Each number is 128 + 32 x the weight over the matrix's rms, rounded and kept within 0 to 255. Layers, rows and columns count from 0.

# layer 3 MLP gate, 1024x384, rms 0.208, rows 174-197, columns 288-383
[[134 167 109 197 114 190 128  85  79 126 142  99 107 172 110 110 155  99  39 113 147 129 126 145 102 175  95 143 146 155 111 127 105 133 100 147 138  88 148 181  93 102 175 169 145 153 164 147 117 105 127 118 107 135 123  92 100 150  91 121 148 101  95 132 188 113 147 156 102  91 143 108 186 136 142 189 130  97 115 130 157 113 117 115 107 156 151 151  97 100 103 114  93 149 137 118]
 [118 121 143 132 113 103 104  70 121 158 141 158  83 143  39 106  89 119 143 106 121 133  95 199 175 134 135 125 158 162  67 147 140 107 130 131 113 210 161 181  62  78 179  97 202  92 203  69 126  74  98 133 221 174 146 126 127 148 167  85 137 183 102 159 115 207 120 116 149  59  90 115  62  81 227  82  63 146 128 137  91 134 108  73 129 115 184 115 124 131 132 115 141 198 116  89]
 [123 165 104  91 154 158 124 175 174  96 188  86 116 198 124  88 164 175 183 219 189 144  77  62 113 111  72 123 128 119 104 148 114 109 115 165 207 120 137 114 174  86 176 170  76 160  83 203 213 188 102  89  87 106 206 225 181 124  47 153 161 109 133 178 164 156 142  98 164 174 118 141 104 134 104 116  90  74 159 121 133 148 186 143 142 129 152 114 144  73 113 114 146 161  42 134]
 [161 122 106 124 132 132 126 127 127 102 123 100 139  85 142 137 130  95 137 120 134 131 129 102 125 131 141 139 129 129 143 148 139 136 127 123 141 129 114 126 128 124 105 120 126  96 131 140 133 140 108 143 138 157 138 135  91 139 136 116 112 142 128 149 127 113 135 138 109 121  89 128 136 116 131 130 144 123 101 161 130 156 121 116 137 126 125 126 105 119 132 108 133  95 125 123]
 [ 84  91 133 136 118  93 143 155 100 215 144 137 139 170  81 120 164 161 115 132 113 137 119 139 142 125 174 143 121 173  90  78  90 113 115 160 142 162 100 148 118 165 120 133 106 102 128 168 187 150 128  96 158 110 148 132 180  58  94 114 127 103 102 119  91 145  87 106 125 172  63 176 137 112 132 143 128  55 177 109 135 116 112  85 126 136 140 118  98  88 127 146  95 147 175  97]
 [156 103 149 135  93 128 129 172 107  83 134 140 172 154 103 140 103 125  88 145 123 117 108 103  99 128  89 139 176 117 108 116 107  97 162 147 116 122 141 120 121 165 120  99 121 143 125 125 123 155 126 131 133 130 130 137 162 132 100 176 168  98 129 133 131 158 129  97 163  90 111 154 192 145 128 143 147 144 150 130 164 125 105 119 125 115 144 138 146 137 163 116 157 115 119 133]
 [136 107 191  93  92 107 145 128  88 164 169 155 108 120  65 154 108 145  54 142 111  99 168 161 117 136 168 145  95  28 154 194 170 188  92 164 132  94 168 132 176  35 131  75 116 129  70 151 114 147 140  41 105 100 104 125 113  95 154 113 155 164  88  87 133 149  69 129 183  93 114  97  46 111 121 106 110 120 123 155 114 139 111 188 178 109 152 126 148  85 102 122 155 136  58  77]
 [104 102 106  83 122  73 103 189 163  35 117  77  77 157 109 186 189 131 130 141  81 163 157 128 105 114 192  95 158 164 174 149 101  93  63  74  96  93 118  93 160 125 133 141 142  86 181 116 152 132 158  96 111 138 108 106 103 104 116 111 124 133  81 127 105 128 117 132 124 173 156 133  78 127  80 132  84 143 108 130 113 184 102 113  93 102  93 131  45 139  99 119 117 167 126 187]
 [130 112 151  93 114 136 168 131 177 133 157 131 144 135 127 127  98 144 118 118  87 115 112 166 142 112 127 110 136 145 131 105 109 122 113  97 135  97 117 109 130 100 125 170  95 119 125 108 108  88 111 157 108 101 124 105 133 153 133 111 112 133 120 143 157 111 142 121  99 115 121 131 122 135 111 104 115 127 170 134 136 119 128 117  93 126 133 139 121 141 115 113 184 131 113 112]
 [159  74  95 190  95  96 133 140 151 151 117 149 152 146 112 131 131 171 112 103 138  99 154 123 165 129 145 154  71 123 111 129 162 142 122 211 191 141 119 134 129 158  73 160 181 128 132  93 126 108  92 138 119 152 148  98  63 140 142 134 105 128 121 172  99 148 125  70 150 111  88 132  73 143 165 155 131 121  86 142 105 114 146  66  87 178 118 111  94 144 134 185 102  72 126 149]
 [121 115 150 128 123 145 151 109 145 132 116 120 126 135 137 106  98 149  87 127 151 108 130  97 115 103 131 116  91 131 143 109 135 106 152 142 141 101 112 130 132 117 126 135 110 111 105  95 133 145 130 111 122 165 122 121 155 128 114 103 125 134 128 148 128 127 143 108 117 112 147  90 120 133 115 111 117 109 127 154 134 142 125 145 115 119 129 127 164 139 123 102 117 157 144 120]
 [116 124 159 132 144  74 105 166 158 123  99 187 116  84 117 124 175  82 117 165  54  81 162 135 168 165 127 141 142 133 142 146 146 127  57 129 133 135 102 150 182 116  98 139 119 154 142  85 145 143 122 130 176  94 128 106 125 160 152  89 123 125 143 181 133 153 124 121 110 136 138 156 152 169 123 131 110  19 158 157 148 103 129 142 114 155 161 121 109 146 132 140 190 108 130 138]
 [139 212 135 180 183 106 171 138 150 137 133 116  93 165  80 152 167  87 105  89 127 128 127 191  79 102 168 152 162 101 103  56 105 148 141  97 120  73 221 147 110 142 116 172 136 165  97 108 172  99 117 127  95 167 130 198 136  63 118 178 100 153 102 120 146  83 109 212 134 139 100 121 209 197 136  84 162 129 141  89  76  60 124 157  75 137  61 103 151 197  81  70 112  84 160  62]
 [110 203 126 155 139 121 114 159 134 106 124 140 105 125  54 148 200 133 181  94 183  99 128  90 102 138 199 114 112  85 179  98 185  86 114 116 124 126 115  68 123  82 189 185 152  97 135 114  82 147 120 131  54 133 171 125 129 168 189 109 140 133  86 160 154 175 149 151 194  84 119 135  98 156 181  63  65 158 110 133 155 114 142 146 117 100 149  99 130 122 135 230  73  98 175 102]
 [172 160 132  93 149 129 115  79 182 136  83 138 161 112 122 149 103  57  79  81 166  76 164 138 140  75 153 135 150 141 185 127 220 206 176 163 135  93 158 154 155 115 181  93 105 129 144 136 196  61 109 135 127  92 195 137  62 137 109  83 185 106 123 143 139 112 106 128 143 113 153 104 148 109 126 128  94 119 157 141 177 181 120  53  78 127 114  67 162 138 110 149 160 104 102 139]
 [142 126 187 117 112 128  76 100 145  91  86 147 105 151 141  94 134 150 142 124  97  83  96 104  80  73 102 150 122  70 180 113 194  89 121 118 125 107 155  98 153 129  80 118 153 131  85 166 117 116 131  77 109 146 175 120  89 129 116 117 101 136 163  80 158  99 125 157 127  84 133 143  59  54 157 128  95 134 177 101  75 162 161 124 107 154 130  94  79 135 104 151 116 134 123 111]
 [110 123 149 149  95 108 151 132 107 106 147 133 122 132 147  95 163 121 146 146 141 128 178 132 141 114 118 123 113 129 118 116 120 110 159 112 172 139 106 146 109 149 132 130 108 112 143 154 113 148 123 127 123 157 134 146 112 110 107 130 157 108 158 177 145 123 147 124 130 119  81 157 192  82 120 153 159 150 127 112 138 140  99 134  95 112 145 118 139 144 117 114 134 107 122 121]
 [ 81 153 113 135  93 153  89 133 105 102 151 166 154 127 135 170 115 153 107 163 104 121 133 125 147 130 133 152  89 136 124  77 123 115 133 161 125 139 125 148 133 127 150 117 113 135 143 137 132 164 143 137  98 169  99  81 162 122 100 144  77  74 116 146 116 138 150 165  85 110 113 117 122 130  85 148  81 128 115 142 140 125 118 161 128 125 131 113 134 143 104 108 101 172  78 171]
 [ 99 145 103  85 121 173 140 134 119  91 158 151 141 106 133 167 129 164 109  85 139 219  81 119  98  94 164 130 174 158 100 116  92  94 108 136 107 129 208 167  90 120  83 153  56 133 175 147 116 125 127 190 164 161  85 159 148 138 121  98  89 156 121 133 131 173 142 164 178 194 141  66 148 139  77 165 115 158 190  29  89 205 111 158 103 132 118 170 114 206 160  83 102 184 103 112]
 [116  82 174 136 125 116 188  68  58 154 119 186 144 108  79 160 116 130 117 113 124 132 100 150 117 131 171 136 141 178 132  53 112 146 141 137 129 162  69 132 105 150  98 114 143 179 144  90  93 108 134 103 110 124 129 131 152 138 171 125 149 175 118 116 153 125 105 101 166 153 116 148  73 100  53 114 100 107 125 112 178  61 114 163 183 112 171 112 159  76  60 145 129 142 136  97]
 [ 72 175 100 107 113 121 123 107 177 195 136 131 138 139 104 175 159 161 119 146 160 144 155 120 100  98 128 190 115 131 148 146 124 151 134  72 115 145  98  73 101 130 200 111 107 153 123  86 141 125  92 102 209  98 113 115 153 145 129 145 173 139 119 154 156  86 139  51 162 154 127  88 141  45 178 138 145  68 153  53 188 152 163 148 202 193 160 164  92 114 100 191 162 184  86 124]
 [168 114 127 150 176 104 125 105 145 133  97 151 156 120 132 193 150 105 102 105 236  36 167  79 164 105 160 158 129 153  82 140 113  75 108 164 167 162 167 183  98  99 103 145 115 133 100 133 181 127 109 116 129 118 127 137 150 135 130 136 124 169 113 114 117 101 164  79 155  97 140 159  65 108 120 178 169 138 165 146 121 116 153 154 115 111 117 115 155 137  92 150 171 119 117  85]
 [123 136 142  64  98 157 130 154 108  99  63  98 128  92 112  89 193 132 124 184  88 160 139 104 103  43 175  43 120 180  54 139 136 145 218 102 111 112 136 140 134 173 193 112  80 133 184 117  95 131 109 160 104 192 170 158  95 124 100 107 131  87 108  45  91 218 162 135 127  96 156 121 145 125 168 191  70 120 151 140 159 136 163 159  85 222  77 135 186 189 159 121 119 140  49 126]
 [148  79 179 101 148 157 156 150 141  98 180  89  99 128 100 108 117 121  33  62 113 109 129 105 193 138 160  94 127 111 185 168 205 172 141 148 144 148  82 121 117 116 102 120 168 238 130  59 121  85 104 110 119  97  86 101 125 105 179 162 126  91 129 156 192 100 115 136 169  80  34 104 185  58 117 129 115 106 143 108 198 167 148 180  92 161 185 121 126 121 115 125  80 137  80 200]]
# layer 3 MLP up, 1024x384, rms 0.199, rows 174-197, columns 288-383
[[118 150 122 130 133 148 122 159 164 121 156 162  66  87 124 110  95 133 132 110 176 142 117 120 169 130  98 112 116 140 184 147 190 172 118 141 144 147 137 117 129  80 113  95 128 138 129 171  88 107 153 176 103  85  83  99 198 119 140  49 124 138 136 158 127 120 114 179  73  26 133 136  88 164 156 158 134 158 198 186 188 142  91 149 109 118 101  93 139  78  89 149  95 127 142 113]
 [104 135 115 167 117 155 130 123 107 217 112 147 101 112 131  98 124 174  58 133 116 102 142 133 151 207 128  92 132 116 117 158 102 175 112 106 136 172 116 149 147 142 168 132 109  66 119 164 107 110 169 120 141  65 132 171 113 140 135 139 113 136 113  89 156 139 132 113 141  93 188  92 142 125 114 154 190 101 131 146 122 110 170 143 142 134 114 116 178 198 166 167 146 149 105 121]
 [116 185 166 166 165 119 110 122 120 175  81 124 124 163 131 124 102 153 149 155 107 128  85 106 175 189 127 152 125 167 156 127 102 149 119 165 111 157 183 117  73  62 167 119 157 151  61 149 191 149 126  90  97 139  87 135  86  52 135 126 138 123 168 244 107 151 121 118 143 195 136 172 167 137  83  99 138  72  78 145 148 152 125 122 124 145 179  81 168  75 171 117 197  98 157 156]
 [110 142 149 108 134 147 123 175 137 167 107 122 159 175 139 132 133 142 112 121 142 128 115 143 122 126 114 122 131 102 130 122 126 135 153 142 141 136 141 150 137 119 133 142 111 126 130 125 132 133  83 145 156 137 118 131 111 159 116 100 161  97 109 135 146 150 112 130 123 145 105 137 127 127 112 141 105 155 106 104 108 132  98 128 132 106 123 131 131 122 120  90 136 143 125 117]
 [148 120 129 160 162  93 111  92  89 152 149 117 125 141 139 129 104  97 132  77 109 117 153 156 116 160 183 131 141 114  87  98 114  80 147 110 146 137  83 105 136 141 104 163 131 125 178 107 105 172 122 176  97  90 166 141 112 106 185 135 110 109 156 131 133 134 139 122 143 118  92 102 170  77  92 118 134 193  84 137 108 104  75 106 101 185 108 149 159 152 126 144 143 141 167 150]
 [ 96 159 111 120 141  97 115 122 111 141 147 155 146 140 136 149 107 157 152 110 140 131 125 107 178 131 100 162  97 104 125  98  95 126 137 152 141 137 143 130 114 123 107 109 162 171  76 131 127 141 122 137 151 136 150 162 109 111 146 157 154 171 112 112 140 106 137 137 106 108  98 169 101 157 106 116 157  94 117 108 143 118 180  91 103 164 128 118 144 118 129 142 147 120 187 122]
 [207 134  81 127 122 157 149 100 178 118 121 106  73 175 155 107 201 118 175 154 166 110 138 151 170 119  61 171 116 158 137 138  84  72 135  84 126 152 183 144  80 205 112 117 146  66 113 138 185  76 184 135  35 176 192 117 110  78 171 126 160 121 144 113 172 178 146  87 120 108 126 141 134 165 149 167 228 112  83  74 114  82 177 122 119 142 134 206 161 162 128 110 118 103  93 159]
 [ 57 105 134 213 132  83  96 161 134  92 142 137 124 175  97  92 104 135 138 134 110 123 103 168 163 141 142 131  88 151 124 150  56  88 126 131  81 131 173 144 101 155 146 189 159 117 110 129 160 153  87 127  54 188  71 127 130 158 136 138  85 137 163 159 120 163 120 110 106  95 157 176 152 212 155 164 171  89 142 119 171 136 111 102  85 117 132 151  93 146 116 189 141 145  86 104]
 [128 141 164 118 120 131 156 148 161 139 127 154 152  94 121 171 146 146 119 126 121  93 122 125 120 106 120  82 116 126 123 160 117 119 101 131 135 126 152 143 150 132 165 124 160 120 173 110 119 109 100  93 128  85 129 116 103 156 160  88 116 103 140 121 152  97 162 163  95 101 153 128 126 145 111 143 118 130 157 157 141  73 105 128 124 154  87 137 125 151 109 107 141 119 109 123]
 [175 110 112 126 194  62 118 167 153 113 143  96 121 121 129  92  68  94 102 159  97  91 123 124 143 172 141 115 165 114 130 129  80 101 171 134 130  51 155 169 155 113 115 162 146 159 112  80 157 125 123  86 121 131 119 168  61 142 126  52 125 166 118 151 176 169  90  75  71 141 145  96 116 112 172  91 102 143  74 189 124 105 103 147  33 112 118 157 168  97 139 121 114 108 114 154]
 [134 145  82 126 150 105 114 126 120 140 126 120 131 127  88 149 139 125 135 148 101 143 156 154 114 115 103 174 120 141  76 160 108 132 105 137 148 148 106 119 128 128 136 142 165 132 119 155 116  86 130 142 153 109 159 126 122 125 126 140 116 128 139 136 132 153 131 138 107 134 122 170 134 134 142 137 147 127 107 142 133 131 159 121 142 112 110 129 121 115 160 140 133 134 126 147]
 [191 120 104 122  91 124 127  84 146 108 137 106 135 161 103 122 143  82 213 128 155  86 109 113  66 102 149 192 182 191 122 121 147  84 184  61 113 113 147  94 112 123 156 155 142 146 137 143 152 107 109 105 123 123 146 106 153 106 136 144 112 140 137 154  42  92 109 148 117 164 113 115  19 121 133 131 186 176 159 145 105  78 158 135 151 162 101 134 123 144 128 120 103 131  99 113]
 [162 134 116 141  74 166 137 142 151 120  78 124 148 163 185 115 124 146 136 182 118 160 143 122 133 165 144 160 120 133 125 162 176 133  30 180 122  98 123 124 199 128 168  78  74 139 140 110  88 152 131 166 129 140 132  98 130 138 169  77 209 153 122 143 115 152 125 111 131 114  72 139 114 134  79 126 167  77 166 166 139 115 135 131 124 135 114 104  97 145 122 112  89 172  87 116]
 [118  78  82 106 137 142 156  85 166 139 136 124 124 101 134  86 137 143 113  76 111  98 188 139 124  96  91 142 153 148 101 171  78 109 132 134 143 178 140 127  91 133  94 114 155 120  62 118 162  54  82  77 141 130 153 211 139 149 134  60 135 103  97 136 123 131 160 110  98 105 149 107  33 139 114 111 185  89  97 127 156 139 134 111 150 102 112 129 130 106 148 148 165 136 187 129]
 [ 87 166 106 112 149 144  77  71  90 131  73 124 130 148 154 132  57 127 168 172 153 153 170 158  87  27 121 133 143 161 130 128 173 125 161 130 168  97 208 132 132 120 162 181  83  60 114 200  47  96  98 128 189 162 187 131 117 133 128  99  98 139 116  19 122  99  99  30 173 180 138 121  68 134 123 133 146 132 148 100 101 160 114 109 174 120 124 153 111  95  67  49 133  78  78 172]
 [111 136 141 175 116 122 109  38 123 159 114 132 138 167 126 138 137 120 137 178 116 156 112  98  76 145 111 104 116 107 172  90 134 156 154 142  95 114 168  94 130 180 145 121  96 144 178 171 121 155 128 180 163 166 149  88 148 132 159 139 134 132 151 176  98  97 130 162  78 149  56 138 156  70 102  98  63 142  32 114 162  68 118 160 115 124 151 153 121 108 155 149 143 115  91  88]
 [104  77 115 112 131 129 135 121 118 141  82 115 140 105  99 136  72 142  95 108 132 179  62  98 105  97 105 149 138 126 157 112 115 167 132 145 112 135 159 129 131 121 123  88 142 133 117 112 206 133 149 118 140 146 110 118 108 141 143 168 137 168 130  95 106 119 144 116  97 160 150  94 112 150 123 149 117  95 111 101 117 152 174  95 156 101 124  98 172 144  90 121 119 164 116 120]
 [107 116 139 126 149 147 117 184 172 140 154 100 152 138 103 121  93 209 106 139 163 116 139 196 146 139 163 132  92 138 171  90 121 119 149 171  81 148 131 172  80 178 158 154  78 119 107 141  91 126 118 145 101 101 102 141 125 166 150 172 124 106 156  92 136 124 119 150  75 128 136 135 129 129 135 173 116  81 108 110 102 136  97 169 112 120 107 162 151 120 110 144 133 114 115 149]
 [128 124  84  84 138 164 135 158  84 111 120 107 157 177 143 155 238 129 107 136 100 128 185 121 104 102 117  79 133 147 167 126 163 153 123 109  67 150 158 115 159 114 131 132 184 133 137 124 115 158 171 150 138 177 126  98 151 149 125  67 102  97 163 142  75  68 166 163 153 109  80 136 140 113  89  92 116 134 114 146 147 129 160 145 160 147 156 144 134 156 113 121 190 143 112  91]
 [142 150  77  22 121 216  98 113 189 108  95 119  84 130  83 136 120 125 173 155  80  96  96 153  95 171 133 132 153 159 101 124 148  98 121 171 184 167  71 158 108 164 175  81 150 171  79  97 136 172  71 153 231 115 127 133 144 198 141 145 134 103  97 124 145 135 150 142 134  87 163 156 180 111 116 140 146 130 133 138 161 179 142 106 141  84 157 114 158 131 169 130 172 118 117 145]
 [ 95 123 109  94 148 126 106 126 171  89  95  87 165 108 117  59 123 122 171 126 111 158 124  68 125 139 107  87 112 153 193 113 218 109 137 134 119  76 117 124 138 167 143 162 139 163 120  92  92  82  62  87  99 149 108 156 153 159  92 117  84 146 119  94 104 128  79 148 109 156  78 123 185 180  91 112 137 125 118 143 113 137  87 109  95 132 112 150 109 112 127 115 102 126  92 149]
 [102 123 149 114 128 112 126 137 132  86 190 100  32 137 125 155 165 114 173  73 158 176  84 152  99 153 157 208 136 132 148 134 116 159 150 124 135  78 137  80 165 138  92  72 172 142 100 173 111 113 165 135 171 142 139 151 130 138  63 149 103 112  94 172  83 138 176 159 136 113 118 147 199 137 141 204 120 161  23  74 189  81 157  96 132 155 165 209  98 191 144 121 125 148 198 148]
 [135 161 153 172 102 114 152  76 126 150 156 107  99 121 131 119  69 192  87 110  63 113 133 141 135 167 131 118  94 192 127 121 102 119 131 181  95 143 127 152 169  94  95 182  88 133 177 132 110  68 159 145 116 114  96 121 130  88  31 119 108 117 122  83  91 119 207 109 126 124 130 208 126 111  68  53 105 153 162 228 169 147 151 123 110 151 138 116  92  98 122 156 123  80 106 135]
 [177  99 131  94 168 151 100 130 117  64  96 116 123 112  88 141 122 135 130 100  82  38  68 112 112  99 158 114  60 145  67 136 124 122 172 142 202 182 124 132  88 192 127 119 177 102 143 172 135 138 126 166 149  70  72 127 180 147 157  76  99  87 110 131 148 132  51 125 137 107 100 171 187 113 119 165  34 126 131 171  68  89 117 135 114 124 165  72  90 103 161 147 199 133 161 152]]
# layer 3 MLP down (transposed), 1024x384, rms 0.22, rows 174-197, columns 288-383
[[101 150 147 134  97 122 167  99 111 179 117 117 147 136 194 122 147 150  73 152 104 171 146 194 146 139 147 127 126 129 157 101 123  86 118 138  99 126 127 123 109 125 115 109 124  96 163  76  96 176 167 115 130  76 164 143  57 146 182 147  79 150 164 173  78  42 125  96 122 184 120 151  75 103 150  76 160 138 111 104  99 140 111 157 148 149 126 165 135  91  87 100 184 132 104  98]
 [150 108 103 105 114  87 135  55 157 123 138 103 174 111  99 129 139 154 131 117 161 175 171 100 107 122  96 170 104 156 105 135  88 177 111 204 105  73  96 108 120 148 160  66 180 211 185 157  88 148 120 193 152  79 130 114 196 111 142  85 123 159  85  95 101 149 119 125 162 184 164 148 133 124 111 162 164 127  84 110  80 163 136 202 121 131 147  69 109 169 172 135 164 139  99 112]
 [151 149 118 142 107 146 139 124 147 112 157 116 149 128  85  63 117 119 121 191 151 144 147 128  87 156 128 182  67  85  98 158 117 172 131 140 136 156 104  98  39 165 187  52  74 143  66 145  82 147  64 133  88 121 164 161 109 129 118 146 136 149 145 130 160 185 178  93 131 134 138 143  95 208  77 101  95  68  72 148 162 119 151 103 162  91 176 103 126 154  85 197 112 136 193 168]
 [163 148 135 127 122 139 132 128 135 133 118 121 108 145  98 131 104 122 121 153 150 106 119 154 142 124 129 141 128 161 114 143 107 134 128 149 157 115 137 129 154 122 115 115 118 123 141 154 125  94 127 124 132 113 149 109 133 114 149 155 135 142 154 128 117 131 136 120 131 137 137 126 123 161 156 102 131 123 138 118 158 108 124 133 114 148 120 137 123 128 106 130 138 128 130 106]
 [112 126 140 141 143 159 126 152 204  81 127 141  75 162 155  85 101  54  97  86 126 117 178 116 117 125 156 143 136 140 116 158 140 112 130 137  64 100 170 152  82 167 114 175 151 194 165 118 152 234 126 147 170 133 126 141 129 168 107 131 204 164 143  88 142 184 176 139  79 121  88 138 114 144 159 120 157 157 134 144 145 113  97 130  86 131 109  98 138 189  75 120 123 139 138  67]
 [169 140  86  96 128 118 179 113 126 125 112 157 107  74 130 116 143 170  82  71 132  98 125  74  88 113  96 113 127 170  87  86 102 139 169 118 119 115 136 150 134 139 156 137 100  94 127 148 147 158 131 126 119 160 165 136  98 109 164 115 191 124 118 138 150 103 152 114 132 131 123 130  87 138  69 121 119 109 162 104 145 118 129 181  82 138  68 146 142 126 112  94 133 123  16 123]
 [135  74  54  79 122 114 128 159 152 142 146 173 102 138 127 136 156 110  94 155 153 156 163 140 183 149 123  79  81 172 139  72  72 115 150 127 179 103 196 112 128 167 148 189 135  88 156 146 130 122 166 155 102 162 210 103 149 116 142 123  98  70 128 131 161 162 191 111 152 124 110 179 103 183 155 170  87  96 129 146 215 141 116 116 180 193 114  35 145 155  96 150 167 110 167 116]
 [155 100 163 104 192 137 166 199 158 136 166 109  81 149 116 148 121 136  92 122 137 180 129 139 125 161  93 107 139 129 130 145  42 154 190 180  93 159 133 163 140 124  69 111 170 164 142 129  80 152  99 160 134 188  91 126 142 136 119  98 161 137 162  88 133 149 109  96 138 162  90  55 124 164  56 113 167  69 133 131 127 128 135 147 109 169 135 165 138 114 146 115 120 171 137  94]
 [152 153 166 127 141 199 155 122 117 117 109 161 166 131 196 138 115 124 115 134 116 157  99  90 137 111 103  94 113 140 163  90 138 136 152 139 137 124 129 113 132 116 190 144 128 130 154  79 123 163 119 131 105 139 120 127 113 147 125 147 172  95  86 134  89  73 105 114 132 150 123 133 121 100 146 125 122 116 144 134 146 136 149 100 165 137 114  85 146 137 111 117 111 124 124 155]
 [108 130 136  93 166  51 139 181 152 166 126  69 110 156 122 158  85 151 191 147 151 183 159 165 149 175 141 138 142 124 140 181 113 114 146 121 124 143 120 144 150 111 123 154 115 105 114  64  28 105  81 133 124 126  96 149  62 122 204 143 124  99  73 160 100  57 122 137  97  80 126 147 101  92 134 115 116 146 164 157 108  39 135  71 126 170  72 153 179 142 114 128 107 144  88 157]
 [120 133 158 165 128 147 107 103 127 134 132 142 138 145 129 122 110 120 145 151 109 126 118  83 148 134 140 137 103 154 133 108 130 114 178 119 144 138 163 185 116 131 143 154 125 165 130  99 128 128 117 122 115 130 117 101 131 151 134 125 118 153 108 118  98 120 107  95  99 134 118 116 116 104 121 180 130 124 102 100 127 113 118 116 114 149 129 154  97 110 147 140 110 145 116 129]
 [103 139  58 136 111 115 146 159 121 157 133 105 108 166 114 161 130 112 144  89 180 131 122 155 183  86 125 117 120 124 186  50 127 141 110 133 143 110 161 145 160 173 127 118 135 129 104 113  99 133  88 133 142  96 111 128  99 104 107 155  94 150  80 129 118 108 155 113  90  67 160 130 139 161 154 124  86 120 147  75 157 189 125 110 148 142 155 153 131 116 156 119 120 114 139  83]
 [175 142 131 166 150 154 117 171 114  54 139  92 107 138 154 121 152 105 138 157  73 137 173 139 127 138 169 117  95  98 106 134 129 202 108 165 115  88 135  84 170 204 144 169 142 124 130 139 160 130  78 101 142 163 153 132 128 116 173 147 114 139 112  99 133 130 125 208  65  97 118  97 163 174 123 157 151 146 141 137 146  75 126 135 148 175  98  89 152 118 126 130  67 133 163  68]
 [ 71 151 118 169 148 139 146 145 161 118 150 153 156 128 101  88  92 110 193  91 147 136 148 140 101 147 150  79 104 121 183 135  61 131  96 116 103  91 152 147 113  68 134 151 118 120  65 159 129 124 130 117 100  75 155 177 100 155 131  23 157 132  83 143  96 123  94 124 124 137 110  89  65 139 135 145 101 182 136 118  76 148 116  72 149  75 118 131 172 180 118 113 153  67 159 126]
 [122 134  88 137 111 156  80  71 130  96 109 126 133  84 103 108  62 121 120  99 123 168 148 172  72 140 143 119 113  86 124  80  90 116  73 151 162 100 127  95 141 110 137 166 162  70 138 143 166 132 130  83 199 179  75 130 155 147 134 183 109 135 155  39  67 167 108  46 151 154 168  41 105 126  81  34 223 136 166  45 111 107  77 155 159  70 159 139 160 144 142  75 190 126  85 191]
 [109 133 180  98 181 151 169 152 168 132 127 168 107 137  95 161 104 107 179  91 128 107 173 133  99  94 119 135 185 116 151 137  95 127 115 236 114 162 120 101 150  88 106 151 125 127 116 142 145 147 137 166 100 101 131 127 110 100 124 143 172  75 128  97 124  94 141  89 138 152 125 136  86  96 143 116 125 138 186 206 102 177 136 115 120  76 129 146 119  71 120 124  79 107 110  76]
 [118 124 136 165 147 162 158 128 125 113 155 137 143 170 187 181 138 129 139 153 131 128 169 138 168 163 162 117 141 103 143 144  74  66 110 150 148 134 145 147 116  94 141 151 149 118 121 169 105 127 137 143 125 129 134 131 148 147 116 157 125  98 110 100 139 120 175 148 141 110 111  90 128 153 133 127 120 105 130 121 121 150 176 147 122 128 129 153 172 120 108  84  97 112 127 126]
 [102 132 148  76 123  98 144 160  95 171  84 105 104 132 125 104 165 126 110  90 143 144  90 113 100 124 101 141 146 162 147 138 127 211 100 106 107 135 125 115 161 121 103 123 152 155 142 135 118 146 147 136 221 121  73 149 116 115 127  91  97 136 159  94 111 118 181 174 100 155 156 152 129 175 156 160 179 126  97 147 166 192 108 120 109 139 127  87 124 115 146  79 151 144 107 130]
 [150 113 110 139 141 170  88  73 134 102  93 179 138 130 117 129 118  87 121  70  80 164 119 212  96  88 144 165 161 198 128 126  66 139 105 176  87 118 107 129  91 192 122 119 110 142 157 125 152 139 113 160 137 175 124 154 143 183  99 161 117 151  97 191 147 148  71 221 170 132 160  89 138  98  99  94 191 135 148 112  91 182 153  78 138 143 141 116 123 139  93 127 103 160  96 122]
 [128 125 147 205 157 142 176 126  28 128 171 159 111 150 140 133 141 113 153  93 109 161 139 144 137 188 131 129 124  74  75  55 118 105 157 108 186  95 124 162 102 143 159 105 100 122 116  81 120 165 173 202 129 126 130  85  85 154  69  88 133 105 145 141  62 147 130 163 142 119 146  92  93 112 138 215 163 141 118 128 112 142 167 136 120  95  90 165  90 131 113 119 112 122  41 115]
 [123 128  82 188 130 138 117 110  74 105 170 133 151 136 142 117  70 116 135 144 124 105 175 134 132 117  81 151  91 111 115 139  72 118 156 145  96 151 144  88 117 122  98 114 160 169 153 157  96  77  92 182  81 118 144 148  79 143 111  92 104  51  92 122 106 133 181 116 151 161  80  92 176 170 129 104 137  93 122 119 141 139 150 199 137 198  90 150  65 122 151  90  98 142 105 116]
 [151  94 147  95 130  97 135 142  98  97 106 125 110 152 116 171 162 143 147 113 163 127 152 144 127 142 144 103 110 160 175  46 158  53 156 159 168 113 188  99 117  73  79 124 157 104 101 230 155 102 116 162 179 142 165 173 132 146 129 137  41  99 168 133 115 120 172 189  83 196 129 113  91 144 135 180 189 158 173 177 103  84 168  99  76  98 124 164 121 106 154 195 100 121 125 147]
 [129  90 215 140  62 109 129 151 126 128 130 144 110 103 109 132 132 112 120  98  87 166 123 120 108 191  84  97  80 109  98 108 124 160 187  99  98  98 142 181 166 110  70 175 168  92 135 117  99 187 134 141 142 174 111  86 133  97 143 114 116  92 116 190 129 144 173 183 154 169 128 181 147 161 153  93 113 117 148 171 105  91  38 133 189 148 131 166 150 114  76 172 141 118 192  45]
 [126  58 121 180 144 151 134 149 127 122  84 113  62 152  71 205 156 159  84  96  71 112 215 111 102 169 163 139 203  94 193 145 129  80 106 135 138 169 108 145 151 148 149 138 164 158 126  98 155  67 112 143 146 108  46 150 167 147 158 163  76 151 125 129 121 126 117 141 191 106 117 140 167 160 142 183 156  51  56 157 121 101 111 168  70 161 157 155 130 130 125 128 120 162  78 107]]